config.toml
hidden_size = 384
norm_eps = 1e-07
rope_fraction = 0.5
qk_norm = true
attn_scale = 0.246
init_std_o = 0.00681
optimizer = "laprop"
lr_head = 0.00507
doc_mask = true
dataset = "wikipedia_en"
Each number is 128 + 24 x the weight over its row's rms, rounded and kept within 0 to 255. Layers, rows and columns count from 0. Numbers have three digits each. The size before them is the row's rms in percent of the matrix's.

# layer 10 MLP down (transposed), 1024x384, rms 0.0424, rows 324-395, columns 128-191
099:165121133137126154108152136117123135102135141116115127126094111111154084133143145142177159141133130107162138119116121128121106172117150102162110161142120133116123111126179139128062093112108137
105:104158129121110141117139099130128205122164119122109090112131133167170103131119148137176179145127163145152147139113113130143098107156142104122118112120109124038100163142132096162135123115165135
103:138118121153122123134152162121129128078160108129110165133126185151137124132123115138105124137133125099181132099121139141102154133134120131144106148108105158123127153113157120151161145108154165
093:150122095118115131140135145114113124124125120102152156134124111080110129142119100104141083128126196166137148098092123123150128166055104098119135165109157123116106122102141116175116138081081156
094:130126118102115077125153127104123096124138158125146137165097117153122176129126148102096140142138160155131145160101117145132089098132111139126118129138092130162139087121137138076172126120122121
098:130136166107149157131134137129147136060114158182145110155105128137121114146093129159135095146155117122150108139183124110126173160100109127141133139148114139094137227128115150091155168114156138
102:106123131119125108136163103109158163166135122126088140161154123140112170108147163140117128134107122113120137113143092124103106128155071130132125091188110131101129108139131136142094103137131141
100:130118170134135092121103106139127107147116136118094164107126144162122102133120135136173123152106108135157112147158137137099128135173144094125078110127147127144138131129117188120185102107115127
099:177170113147121085165144114171114154104094136135119109137102110124116118136121147097111124115093153143152102134100144131183096104124124171114162149115131102094134164127144115117110112126102130
100:119107129186129122129154142107167119161134153117142113108094130144125102073104165154152107119140177103150152111126140145147144110100156151122091132109131116111135132155100126132105095155127123
106:140145126163113120149108084087147138110158126165114110140122124141153152122158135140131157136139163092127170164105131103094170177119154136115135103093086155107143149125141122105136132126083132
093:122143109124073182158170097098100119149136130108123136101145134131142147159144123124141151155185136138103151122163129121145141132137145100108082122113140145156175180127157118143128127149147084
100:108126133135120164118124118123108187136120109145133146133110116116132130101128136142112150156103159107149110127150127170126138133089121123139132113126150112129168039133136135143132114137096170
101:101132141125081163104073123156134137142137120102124122098121157075120151178143142141151087102099110129138144170154132121137172130156115123155191135077135132144144119123127171103093131129114122
101:126142127125176078118147129104105115131120164111100128142124123126125127110109124166120135137135139164140154131094107114115130104108183146114139142099144085092115111096117127121114129104112124
106:144145131157134134167075146132132156120131121103120109100123122165149138098119140068131127135091138103128071124128131161144137147148109124139084117122142141157127147139138145156133145132083109
097:120112136171134115157111097154115124111141118151120137111146126141160129081088108152107102189105154118135125132098113128069128102091099141111130163109145120088125134118120132103174186140107159
095:101125125157107161094103116126168106101143136108121147113156148119124118134074116152136128154095088141191084174182114152168145110110137141138125136141112164141112164132091109106131112158130103
111:150109135153136106162107102121148153078114143141134110151120082115098125108142127116119125157137146131102144144158097118113148101139183104124095099164101121105120120105122133060130126142115148
102:157106188158145146138102161139090125149097131071135114118141105126143124131128166076082139089147121126134119126124105151126145147070172158144115122128104109129165080092117125112119179141136104
098:105115110119077155130094199127097112121108132148150155135116152134095156108129113111110153154092108151129134135114134160142137112106106068126158116123092091138114098112157167173101141107156159
096:131133112157112116145101153158161113125119181152135108112148124144140104103106123137125103136135101169118106120151114152095149168133180150143108082132159086135110092103100126121138126124138123
106:117107102137161103116098152143099148119151149141132182121131122093141104146196135106151129120134129110115110119099099097134153176160150169110098137118117133106121113146122079139110137157120093
102:120130105118169146115094168103107151153162128157147109101108144171134111094111158131158085148102122091165125142112155129163092130114137125070160113143152146158143127100106117085145091112138127
105:139090138154122131117149090126143121103124124174132115106099116163104132131121154134114126130107144139151105160106138164126161126117115100160157104136153120111133087137153148102191125117096163
094:134108101144108124123112122107116146169121115090111127153140161152086112125124119147131126120157114171173126132128073071145146075096159155157128158121126118135105108124111146133135123174113109
094:127086133123132107095113104099088124153106150120110083130125125148144083149107156111124137123119102185111111142140110112141149084123161097125144145123158135119148104151134167125159148113145137
101:155158119117099108121149143118132103115097122133111120115169169099131115131148132141165124170147149117125119119124074063129156163147138134096129110173137126121121132175122120110166118126156142
108:135105123126116088127098151137181156129116133139116121156133138148134138108114120143183113133152151125104176113111135167111148155133139119151130134093101117114159079158139129115108082115080116
103:101143138145148144104130115113087120148146165127133143117171124129124117172166141120123149101155075160151107144134121142145117110118128100111150134116123100130140146114168105144146119162125123
096:146092155092125130141192100118121131132109132123107150181158169119144124141169135095117112135095156160124117134138113119117074116112182111142141155128129138110135204113142112098147120125182127
104:108073124118125100124116153111143137142079076131156103098140143119135167153081112128104131081115135113131119084122171172127117095185142113139123128121149092115128125145159128106138150134167142
097:127112180117119155156115119170171093135121137177158109093125129135138111127086113148070113160099163111129167158122151153121159129149104138145147119089132145141168167126142141127162151116139116
103:144091164131133095168177127170114124140106126140106118157148152113146120090143124134076133116147102119124123094144154097100160123155083112148114131115140100138135000099118142110144111138130125
106:156169100117090056131144113110102112155139109113125155076110080116109135162074130122141111123128123103137175090111109045103125122196163130119060140152088098106104131146155157153147095122103134
107:105130125116103155095119149101108129077155123112108150100076181143127152136115124150129130147154111130130148132079120157095114114149123104124115159113114083123107140159123094151152135118136100
105:123124112101129126158120129170153114095178125106134109124152123150146158168146148129125159143118139194207134133155128150156071178103105153134146125159128136132142110138131100148113140171142101
098:149116170136115155118114119159155115129140150094119097132108142144163089165108084133124132173112155125092116127137154071136124150127097113159126140126121150157156146119112144139137144132120146
102:129128142107095110147129115156124197129080131120118129142102120091108111143136143102128111112150098135172125109157112108162132114123156098130125100135127145131094110090147117157105115143154075
097:142135116104145144114157134121109116096145142140151121135140129136132126149102160098121082159101144094147161152106108112129127125127137113125138127158092144087150152136108089102130137134093142
105:156082156136188118128137133111146126120124125161092112129112102133117118120099106124128114141115118133095133128149143145085162132093121161116137129111134108159121168113091127150107130133100132
095:110100155127100169110154100127139141144089089119134132159115099124142075141146130093164125130153106112131147111161081137111123162177123126142145140131132136138128125141144150102123161136178122
102:144125148127144148139096128120142140082155145147142107127132097137148125114073142174120126149144110080135088127149144096093135152118155145143134180125127119119171152129118131156175181109132137
093:127074140147123148099167149116101149174087100080133171110158127124130110114113165135132126155171100176109153135157128082144135161109128100098125114135124101152126072128152142178134124144105122
110:132147137165121110145149167157100101127136096138114139156158164129147100128122079132132136126126138166145124126112174148127126105080116103177092123136150087110131140161138156137135107100138081
098:156168106105139087148128109116123138095099076125138146112093149102155129106130095156111123126111086124177129110132148119102083135155127103083119139104149125130139129127140157104098121134125108
101:131092180176180135077134175129103088169142126114085120117106134117148146130088126112112119084147135129143140111132134128109099123122170106141117129143123127130123091138120148134121121158101108
101:132143096144128164174120112170134113169087129149142090146122120121154111112126121106076112145116186136163158167146122131173173117129106116143148115110110136153143173132155105117153094113126149
101:160177151133110150099152159128128086120128120162076127115162135114102100093154116092142125147110106099124111091134158154134058157125151158132125139105145084137121115176108184115107101106149139
102:097124121107125121153124132113117187086111149106128094145146119117174115108122162143118124108099129132155126122129097134144109080084148084110138132163126113110169159110080141135142173108109130
096:111075136146170134118076091087088134190065084140084113121133134144118164117098091123141122126166109137146144146136126185128092166130088139140074108126137123145149061095117135118133123164136130
091:135127203142133094131126132168121141137101166108115112160096138131106148117140114116108140096109116180113138117110139101071159098151103153135178131111167116111106055086137139149083137164146138
102:146109124128143136153129158132156105120137112142141154101093139134087135106124149121112088118139118103116103130129145179115114137132130138130114075126154142113111118138118135119148092131147167
098:091099135074119133128115130146149108106109070130135148127141127130124133128111115105106110145131129154142133106133164127135128094107101142134092124129114120161133152173133110165103142134131145
098:140108088157167092143117119145133140103130102142082090145123096181172153107126102160107145093127125153173155098106094123133078149143148128133140172150114128136128102146173150152104136148144161
099:154141135136129140093164158107090152132124134126124120132126121098091101195122130110158099116102130125101121094120108119156106127119138121130166162139172152104107120142132110119145121108142144
104:141112149122146136145130159127101113158130133113113155114112128147124111117166144127131135114132070101098152143094137143143132111118166154108102100103091149120134164164113176116150127145130149
097:110123081125115090112079169082123140136156128111143166115134102154103137140141134132168155135120081089117140102148113140121147145113162102131101153089088118134165112149114079129118130103131145
098:116139122112146102116128121160132107128137124129118125121118140112116128153123120091123116163129189143102150177115122126162083108163099144114123105165143171148127124136129060085135109091149087
099:142132135133185074145124138137140186075114103053153117125086110166164133145131102160081141108126132102175145149165129146121129141157174111096117112143098157155119162160153132139103110126089120
102:074130112089076108121104122090137127127104138119085133112111123118141098103123071155135126110128143112120128124167131122124142130117125125157166126118063128154160156118120104126158151137145133
095:117160105088145131134136068097150111144147166139160111129123142165134126116143183157152115109091151159114123146097134111164135147082093148130126087189112148118165124110122124108147130146168145
093:152125150129116153206142143101111097082133157148146154177134156174146156141098121121085139132113088163124136100097127093107117176145087126162103120135159154151156119094114118100113134121086169
099:136105129148153116169122163127148149135151094134163144167143094108100096139146166108080111110141136110108146128143117091143046129151114094083108123096104134128122146145140130154099125108115162
096:114114134124076130142120111122140088123151141136113137139122172126142104197093092130160138150116138121142163099147107134120116097125149134098142152139101130120110175142085138139106091120126154
106:139096116117163125118133159160123123101098108122124140145182112105141138117148106122118151107113144091159100119145146171136133062116152125131123184159152159127128182162165146147154122091076138
098:115119097142133093112128147095128085154105183124172082154133098094180164106104156100132121128162118126058098101132129131108127115147111101131184110152147148119107102100155138121110110130163166
101:117142136112130107112139165136149161117133079124134141121131142159095124133161117063160060133109124121123104132128132121124156159160148142092146157119094136130121083121125141135116093130125097
103:117109143110117090126133128156146136121114110139142138111150139126117124106158132149116138089141155132151102112189163113101080125161151098136076109108114157140169127128173163134152138162083116
096:110125106130131148114168149143146140104070071101104087131137118121116177137155160076116091110131118132126106130167161109128094133185142157141123170148112088140128091139138096124122106104098112
102:109118131163104139190132098137143144117153099131148153136178137130136110087143121130119117100117139156158096152140156141163081104130139148130107085136139122153109129162106122136142076091156146
101:113103151151095136128111149149130101111079119125158119136155141152093128104164157109121129144149148130124135158119133126151111095126173142136129127164088098122133120111104146073129126101149106
# layer 10 MLP gate, 1024x384, rms 0.0487, rows 325-395, columns 128-191
102:189169110088147105163097100118124182124105109141109127092097161158143124151140158160129127094113136124143148114117160100150153090088158136111154110100111132136077139138117131198146139133154135
098:156109129096133135117083137177123155155118099158082149144132137158120109125145095160141178151122104104123126099128116126122149107107134128124113116126108136134164125147128142113110108130168147
098:177130155102132150137134159143130116122119111142125125197136155087111126122151145107108128153117103096133124135154123092131122136119151130161113106142147085138128142167095153120157148147152084
093:150125175137155172157165110158109080145142143110159088106125141154130099103143163146147128091089142109132107138127157162124192121089127168137128116128132094129119141164119149197081131175089138
099:131128088144077133127145114143127106093099122126087121156157125088028151120098141162157100110146145144139126150190166124109164135113119132149128142146146140150047139108096130106157150141137146
100:111152116137141145126112126097136163124149157096147133140101129124094126113119183090125096085092153098109163085152128107112139083092150145154101113152129107120114100170113116136112122139092080
098:076126120139128086123121172142119148139106112091156135118133169104132114136128135102167119132111140140122122110115152094122128103113158162133095179093153123145131122111136081099106119154117086
100:120144136099101137135107126112110119138112178097096138136091169147165127151107147135108116089139116112159120077137113079139143152128085100137116117118161140143125122148123132133126135102117140
097:111113075127100195099134111148151158101149136111157097107108108178147171142072142095130167111148123106101131116099123139119117097166081125100112133143094109162175162139161154160124129146173156
108:140154147137096142148095112149098145072111130143136156127113146094105114166063117144134161141115119141106122163124113125171152114134073126160152136110133139143074173150099154124179091113127149
094:125083123137121135131153163105145119084105152134154122106133105131109128124135147134097169095124082124112140156128100126153116148122125114122169163126145103162118136152121144149139122141131125
111:059110098119132138107122088154094118139144135113157099112105134138085111086087173140090116154116117147123119145126115137159092092156101098143113128119115156157095125123183134155113135122085140
101:122130111138140101150112105134148119157148115125130157178111138097116097138119134169097123161105102159137133152143125094122136088087130093121166149101155090138141103100131130160128135149169086
101:132148158168160124117143116153100124109092097083118135099141141099117127111133157136153119138131147149132131106109106139148125114091139115123162142089141120070134179150167116137147146145091127
106:143104161116125103171154161154136118161107097125090138086150139132153154161138090117130169072141153152148141098127136130103154124150155130105162111093150131100112164109107118147149111120078119
096:128110142130136087125159108147137128130098134133166148165171156133134127107114092145137092135134136138131134150130129156121101099118110131149126161092128121119119110113158123124152174142142150
096:095127135137112147113171146109106139122101111115152138161091165129144125075110150122134097145120129060146139175166129178120133121145140088134164128101119176149163128117142110087127145157095116
104:128133126131152126125135081149139156129083122107073151117134084157101136159150157158103101141116125149132162128131106151160147120116134116095159117139163118114159107100121067132098153153137122
102:137144126088118163127102099133089167104091130118116088128125103120182131119110120135136134142133117095110164126058122095154163121108138093139132131119148121115120111141135159107100128140093136
101:150131105128179101168151139137097078154085158140160108159117156134116130125089152147113122158152137128118142099109097144146180149127083085165150122165082099120116113147132111179098124088128184
101:131122109110125145156120093139152150109133113095097099116141152126106165134119133117144170108122110075113105111119143102184075118105123124082156163140095127138164126120147127134115160168103122
106:090088156160151106135128150106137176085121151131123156099112139123118139179084127152128119104098101107157127118105092145127133090107090118116153128105127115094182131124143129099104147111143161
096:137148086141113080150119140157091112110093141134132111132147167110125152126143160124121091114135111117118116113136134131138104097131092102152107128099138141145117128105146154083135143109153172
108:164098107189092152136100123135103132157097093156161149098127136161087150107098135129120152120155145103123164098142089118133144121177122113123125145105170125140096154131120125143159101172131139
095:121116142167170133124131127185149157139101124133125125130155109091124158160132087123130127134170139123120159189119121093141141111089160104115164127084142145126101155109080131103126115126144098
094:108122132164133122128124115122147134078164145144051129137086140136086095135148134135118138134132137148130166106116154106151166146109147170134132102141127126140122098117098138122102078150136149
101:133135126137087127117157113127121079101138126141155151099090119148143124151141144089157109131154072155131141076134150095177138115148113128138119156101170141155140140159160109146126121108122161
116:104141119129168105118149118132115140084086132136091127133143135148112156098126131131116162107111126107175129151141154122136119091119101088171150103148094160165125104114147092121079136138155164
100:152109116111165164139155116116068117108144143107088133135140156109108138102162142142111097137082086101132142109157118109147080115133137140161105097129132097155117130085136136073106181121103114
093:101147146143110097138125115132112110113141105099122158077161096131134100079159147143119144145090126145134165086122177099154149150092094141159156090106101122132124150091137128165136144155143158
101:160104098164147116184126150171122132111120107142104110121154181132092148140157145116113108140102146123100161114129100186145093150120094073124115113135133123097073100131135149118099129116150104
097:133138098111167088096168113112098087121128105106119133160122140151134149077094145148117139121115141137154129093135146175130126128092153110164092132129134093153088139137163133084117180137158156
110:113145118115137138109136159092120140146137106159115124156100112119086185135108124107130158168129111115107135084083107127119145137097086080155205158130113083143100138132134178145128143145130139
106:148152107138104064142112131098163132109133120130102094092155104135129167164150143120128124080125087135090109086161099140153104142174128109132103143119109106123125116104139149097094172127164126
100:118114077145149150132142100133113143169141099106123110106130120149132099111146172144158144132134130109113126112119138134158148086132107092111154147148150136099131113089129078095126157143133135
105:126119104116118096154086149132141160142117106111117140116151123133161151125094148126104112146091179140162120101141151117148105072131098111117163163172091150143139125152155066138112158124113117
103:121182139119183108131161172127114113079127158138112132118132142122096144171088119108127104116137124111136141132137136146138151120123083099084113131166154092126138160147179145073112144171131140
097:108116132120169119122141179154123131108103138094130115155095137162121160142143119084168150110135136135133124098121119099105132101114124146141093137132136142104082148098172148096107141134092101
094:166096101121129162121160177111101162168148148135122161128122147152158119158076123130114105123121155145126127167127112098103127132132134147115152133146119161134129156114151087115119118125118087
100:144095129114153126174135168121131121115088121091116135178082131174134131110138139137083082087144116158136112097105172102175193114128102116151099104151088107116093104096118117133146134140141108
097:097167128104130179147101117160146160088136131082131082130083108132151123146132132125107153142098153092137109162125134141119134133123102120103160167124140127150129113137092128088114155129187146
102:089154136077173101147107089142099123112132151133103128127134138081139113125110127170146094134150156125145108145135066119136126122124114100105172110142149128099148123133092085161081080139151124
097:122099103097167164101112119114157137177100083157136077163125114093087108135106121170129150084144125113105171122107106160128144118132119080141132161114124108089172190148139111111123165153167136
102:126174136120131110109128102153136114145112109114075183134135151138157109095131165147077136123095144175104128125092123186150115132162134088113135129130133121157156151077106142116143126103084154
098:148151153133118084175163141140123126149122125155086162146153126125129128158176052105123151146155081112093090118103151140138129137116130152110129099161160110117109111095110114157087149107098095
106:150084134137152107159164145119159164164150122101138111128134179136082153105109114115123126108133162131111102113105102150095170128118175130112116162145139149115131111123151153146080126170172133
097:124155146106103172115153129141152128150080102104121097148112115101098150120106141149118095156147145091140123111143152120137130103109110125138142111147169107162094122089136126133120140116081131
102:097083117141110143149120105130144138096106120106121155161167154187094104144135181160106105111136143102140153159139138081158166137109123132111162127143109112130158110114095107135112147111115098
097:142153151128106140152125174171146126154145123095093106157118122160102116164152168159157133098135142114151119090103166118144124128165149156139142127142160163121107118146133137107156144123118116
100:106137133136124136109113144134155131108113165125118114136134126126141140129122118138101111152128119110159136131122115163150120137156128093083143152150112170113097170095170114088142156147140142
101:117124174133156156182159138138153143129100137131117134117157120111130122146167136104156124068094138147125154104134117129112155084130168102124120176119187137137085175136095139088125135156095143
100:081134136126151127147139146123165137087098149127128114144151142147103102155141131160109117102102116117116125100176156164090153107120101090122097125121109120146133146099136088127178136120143084
097:142091123158121134131150143141096144142148121153120096119109112122139139156131122182166111106119123127099110117105091117091144172145131131114159113127122142148141134100109137130123125118155101
103:076124082102161132175117147137104143108118121104115085124127093146112124119098143129088113161142113113123133135102140126156113114097108089075163115162092111133109165145122142155134098105129148
098:083129143104094155120122077107087123165101166116151112098112083110118141114124139145111114130071069072104171127146119113171145073134132129129104098119143098143086105147105101125139149165144103
109:141165097117162136093101115136109139120121147108127091125135157124139142139108121141124114138133131128141106151122151152103161163121133114155174153137142154141177123127118139131124202120104126
091:106095104152138141113170154124100096134115123122109158102085185185138165158127142137138106140141104133173134096121146087107128147107142108148138116130146110132097102113137115075115105148136148
097:125119143165128127125109122137127161150137106106122117107113120144127164147099141093076132110119098146102145126156154147086148109123115163087140158149083106115117154123152151128076104139090162
102:083154144125163101153110181110123168134128097090117113116172087147104090155122128137109128114109089148152141151156117109130131115083139106106135124150118086121150150123152104134106149144117148
103:107119129103187111115148115160095154153107107123117143121141109127135136102103140134068104135112107120096142147089088108125142142172112110104130122196102120082092155125145105128100134123145175
091:119107108156091138130163106101098143095118124131091156147143075108135141094133171129104150115084110103129162133094116123128115155113111095122118114134140147115158100153168106153136129114095099
102:167117091158091164124124093148133143160166123115165125092097127098113188134128119139109112110155126126105125114123142131144113108134081122096190121097117133129140140135138120111131178149098080
096:135146126118138109121131172145150147114102153082108123168149116111127106104109101136086176099148131142154136109117100125133169125118159126136106105110132136154154152107174084128136107139141093
090:129142132113091084144150113115166146103093103174098111104102147121099149135122073132151108083139163132143132124130117102113163108126091155097176121155101154130121130086112096138112112151150092
105:146131106172111107118104114140104158114132143098101093107120110139109096151124148101116170120123114143145148159099107115159174144145081147133172119114135140145102140141190092137113143148136117
091:112139130142170140137118134119137123090155152105160126090151086096105112172136093126127104161126111107117161113151141109145131092152112121111140097177136150150120138127158136123173097120147131
094:090152138139137126158132105153137123099119148146171147119142143156085104128105137134124160142106125118119143102157101120152107132137122114128140104114126107106111096112109139142138136136134141
104:125140118119100141139118143148109125126136109143093129124099095166091132141094148156098140151164174156120149121109105087148120136171140117128169122126057139114129145111169134090172148112114148
105:141126097119143128125120135114143121102076080158135101161096132160093159114132139069098144106122135114105144155134108153117124130165147110113148126101113095120117129121171126112153139140103121
098:153153127090140147151112137146115148117131113159122123132127130113158143184157173128109198131159116106155132125135117101127138139138124096172116149112130138158139131087174132108171187123085094
105:167143167152115129146109134144108128135139124086127156143121126121120102142142144175128105130140112160109152132118118097175146107159182113139143137096139142136154135083104172124144175093141127
# layer 10 MLP up, 1024x384, rms 0.0477, rows 325-395, columns 128-191
102:135103140143148123156178172181154124147143168129136133144146085118158144087151103135097126154127098109081126130136135114120119165109144118115133124140152157132150132092132126132130137168112130
103:127098141116097131167129113149163165120103123142114138129118116143144153141119114114109079078092109096146152160177144102124105126123114094158129129123111120143145105078142160152148159158125147
097:137131141132169128122139160131126151127147163128119144131144150132150115110119151109135108168173093094075103126153091108139107156153118136110145125117091146115118113141101139166140159135131108
097:093133096115138137099126124095129116142151139089127142137154105135121125111089087141129168141121123083116143142133138164124164123116134107106149151147143140145135107124145115108113106087128119
095:133159140100161120097154137119120112133101141139143125125160113113149135158153154179111122137164132143139126151125130118132159114130151104118145146156162156115164167096129186142121112128119148
101:128142072099121150155094114135174155108093106128115127171119100109163127139149092139129134107159159126102117115125112129150135111143142116163151127100116121108106094117111153186105135145090130
099:130136119120133129101138158118143097114160109095105079149109164123129165087120119132157179150094115096102094073141096154119141148139107087129138116128123160142171143081110128111095135129157170
099:087178113119142101147128084150113148092114153091150127110140160107123165166135143103150097064165128112118134117174164097097109111151125104121130109156111104167134152176141121085143110153131126
102:154092128146123132133146146121123119117111150103116154185175159112150167154137135139126149150111116080127130160158111141143159149134121105131116118187151158190155150117088160107148149127130085
105:117128148145111126104133111132142104148134132132107083169126167105134151136099093155114136169103051165122093095168082159157151097151124160141106115102132126108145114128172117098095116116167142
092:174094114105091127130172152110149100172136158149133148141123135109107107168139139155131141113135114133106165153136128122124111133156121097112123165159116104111173131186147120094192157144175112
104:175120126096135149118139153147152084145124109107121141157129137129128151146137116142112132125128164168120131129161129093090155153123128152158110135124144107133135145132109154124112195100174131
101:113152160127079154087090130116140093106089102130107114143111101130116137094133078141120141125129088126118158121145093105155165165110154168163115148144130104136159099090157125130076147134120119
100:124144103105123159166141118145118160081169140118179143132087105119101124099113106186116103126109137131095126099108100147137134121160135094101126094095139112071146095142155126137123110092112118
106:091175171115164136127127177148109112134118158119132113137099103128129129142110147095169137122142138133159112139152101107134139148161133144105142097162114140104087154132131153136127119093113134
098:122150177134160102131122145108173157161108072107105127158120163157113079152152148163148128128092160108121156086158144149104066092151121116120180124164117107120158149145148115127112116127145091
099:111131150159099164113122116135135109084147132111080113098141105110146148154136105144100132068158101144133135158113140102108133127152175130126161080093141095108120118099112153123117102124132113
111:127106107118131106180128187136126116110142166131135105131139127139120128121112147124109165142110127107111095139117145088151126153094100111151137125128152073116111112105142144134179134104125130
102:081158159133121131098150137149167180130126075155077131149142157141174110154138154110128136133130167129138141147102124077138158127109167135134155117152126151125108143157130128098128126138160105
094:136157139099126086098145112121119160066120091109093117140098126158132111161161130131140136145088150123125155135130132134152163115126115170117132114080116154168111102098105151110135164128108085
095:149149113100156099180143167110122146139093134149098133094147170111145116166112156143153124152128116125107101134096097147178107129152124105093167129115140111080134146102156124087151128160143127
105:136138128128093118094126135115115151139096147135132134124145099121170102106122110162092128105117162133168115123103110141122111118155126118144160137161118182110147139122108156103114103149165139
102:145126152134136116146074166145086091140149109154120077087134127144116167177118176109115128112168140115116136154106115142124105131167118105117124086149123109131111159102140123114137125111116121
106:154150118176154097156185133108169160120141086122144133092158124164134141099086149146097147144162129086131136184143150105150122141156145106193116126109120117101116132186135130134159133133094133
097:135174128173153196132159105117158093174115156150139093144128126070142117115094115154156136115092136125097131097107167145149113180144132145153146139101132115161103120127144139105109156090176124
098:131092078103134122137143120124180148103124103141142112125138160106135165134094092108129131164139172126108097173093160164096074133095122140123144125127132128136142138162121131119121110120134126
100:168102088118146153132174098122105100155133114182143137129161172100103082119155144125122115104125116153128131097144139097170109138157158161152110095122119131168169118113125122106166131116123167
107:143104107164149102136134163141136125109118134152143147129148154147089190109140121139144134103103134109167114153153131161118141151104092100149133118153140148107171094124156091120109140104097164
101:165088107140148135109126134116104094112164103119140115130111077151094150118157084142139087137122125094098105123134130101166140095118138119139117143134133112146104152091101118132113153113176112
099:175099125121151127118138133162102101105166143105142117118102137146158096109154174160100090125127164119123158080135095144101097071087126158143130110118111121118089117142130118149134132159138126
101:119121129135192140114109148134122104100145141160116115137124153148137132142127148117131146124159153148162152127165123176120104116143159082096097071111123113141166128180116143163129100134087068
101:120110089133132126071164140087134069122106114100135127170149151097137147104179144113158143132127119070148184135140141130083136077142090149088159158101127132108095134141138143097083134177124144
104:120132128116124104171145102161099116156163098126093166204151153147134155157160157125103106137151118138159119146149099120087135116134122121142127115146137140123121115114108119107145166152112151
106:161108105156100130139163154103139082128089144121085130120121115121130126131133122114128093122139127067135094102116090115140150107135116179147092129126128150109117123151137163093153135130126126
104:118099094112148127129162131088145120102124138108066122135140098139102113139127093116183128077141110111147130138103164124116102096115159151152162126156129101087122111115125116107109168125105126
104:086128143146150097148117099146139129153153116134160101139137146133125170126084080144099121132158144109151150122127116177158163126127148143158119134132109150134117137115147131161119136144139102
100:091138133164075130108100090127092121131160120120134169124142102144117195091131117159104123133147143108126087137128143154132120123125154125165138119149129124112136131122158139156149139111147142
100:118103103106147138087114108150119174145119132100102113113080096143118123127140094187120148136144104096136131154128121132110118113115109089151099117152119158172090099101117165135081162165143132
097:132162159125090146146138119138100124129142157112103153149134107144170149153080134175159149135173101145107122114119134133121146085112135112152152107161118110157114152108136117123098124116102134
101:153108131130115093133163160150099097130103131152172092118162152085144111138149136111085152083128111176133160083149143151158117163132131144138128152133155082157103124113157108112137146093116118
098:122125151129137112131095121140099166129133154091148110144116136103164116088083130078102136134126157122095130144102093150163181085088143103096131090103134087149154152149102085102146139120143092
101:175136136116122164120125149103126143149095103130112119158160150133168146154133105139158112118162156138135122109106097105159083179139138147103123085102137120121160112146120123154101116097107138
099:143125120154115148143141077139095158177135075163168128096126106178102105145143103170130123102144127144078129146106138070094157078129122137128106144159140116106146099152105143148131131112124169
108:104103145145133108114106167108131146169159136160143081121096138134117131110096099109121120140137174164120089106110123146139108161142139108171158080120161100108120117119097122148113116134136079
095:142152154112113135173122120119148119102080156155090130154120118136097175148153136062150105087136075145144110110113102149079180098145155108103153128139098102120138112155149138151112132113132131
101:119088126143090092140146146133117133114128150135142150119146093157120124134139129142083134135098159152122117161135131100109113141104097101152122091131106152153201139145138148185114164166087090
102:161108118156109085133133137118148092103142115099114121171170114119142114082154115121097124116116115156129130114129134104138156146155138112131140145131102131137144133120175099106159120138137118
102:092150096095150120135123136104162103115148126170083110120147109123188136127100118120140114145089120117145097139079123135145096095113150161163072174160162146098097144105123130121110091078175177
101:161177102135133131100111130109109155141156157149129153079107104161110133141152118081137107144112125133094083088145115158107160160098110125087091138118140136147133103101173090133149095187180109
103:165076113133096134080123089101133130144134121115192089103157123128119123141080157136153103144113155100133129130098100178141155140097142141134145131108122138147136155152139115166156140150074115
096:102102121154150082106138158144161152138124109120096143128154120127127129104083159157148152162167113132082147126104108132126137142170139106074171145139149138139116171158095101128114123135152133
102:151086144121150117168122125117149065077097137153067139145091156153093124130111103154126118103124144113177141119124109134117099131157092142153132139155110146132159124165137142101158117123142154
096:128188138131100097126175090119144160135166177136161121134130097114070144155141175121124161125166134102143117198134162129108173106162102130128110095105113124146109158078087169101146160137150148
096:121102109153082173101129087091145099096121156119091140109063164136179181185128110129121148141085093137116112137154096121128094130166098132174090064098135133136119110093116125087089144141100099
099:098103192102133162113125076127120134141102086108141102170128120142130114097104138097194093165126124082127111073130141095146151120132108161163107117142173077144090132110134157125177126122162097
106:113129103084096087148120116174087164145154113147163153092159108146095082149133104121134133118142159118145107098114103162107185103163094124108148168122101137133123112128107129103096115077126143
098:144127170129096144158139126109140124098155126103124120149080177093131108122100124123120158120147124182135118173124133156099144085150125146147126142115148143072127155180124147115112157158137133
100:084130164125133132161150124118094175098145132131110117097155116127144088111134154137092110121108140093075098124134162139121103165099134110102122149123134145139082159120133101162123139093138118
098:132113159084119154117135144140099145100123098146173123112089137107084132166109146135117161099132161108126086147141150103079097132126110136132105095121150124139093133088167115122091080129141125
101:082114130094172098076135130086126140145118146106094155149142143075147072136122117128191097168198128134160115084158100147161141104128160183145149077108171140162155121102078103131184125137143125
093:126161114117134135142123125093147088093121120122159168159129088119151112124109136116092115149105137132123132156136089129152134132136150167186100105175100153101198131173098123165154140146102121
092:119149102140120119175158103148120134122145127119119137119156116138160120055163118143093144108103113131129164127110129101141143116092141159152092154122114137100132152138142077132131122101148157
102:163178124133140104115139115130147103160113152095096154140128138101117163120161127181129130095160093110151120141110135160120126152098154171144141136159115085083156146092128123107149091142086135
097:104128082156095170106081153109187168140187124121107138156127144153160145112159140161117141170137127165140141073175117159117156135155135115134149158144134114143130149100106127158139127126179147
105:111113140136136113149151167114156134153126130143137124159152150093086129102159132158126134121143128097165121109138151136121125112116169110131090184168104104116121150101141129171127134154107140
098:140182132113143096123124128142117127144132140103126088120147123080145131073168146122147168126075123146125150146172099143158145117160145075090170137134139126116098121101164170133101134169114098
099:130114089146165116170114136153094159153139133117156115132163084180137094109118134142097108125165118129174155129144139114120120113132158123097077140148102141143110160135090156155159099173090089
104:074171111131083110144104112138124075142145171129103085102110073136108139113102177121130125118128129113102148077131118092121100118174117106101152130106137139163101118132105163140148155111128142
095:116174119110126116144156111160117104092081086105138094130134131115123165120091129144105113089150171109146090099124150120137166102159134122160117116145135142146118101147117106126118126091117133
102:131101110123123118131115139145129146162126175119130144127149150159132175078154174102135114118104102111095089114111147178150112123123139161149098123151107122129126103117100117134099095110109156
101:159168138138147121154134148115093134149128139139125126143110116112108133075100139148111161139131082127127139120116109122118103088134172135132153096115128130134129127150124083158096086132108164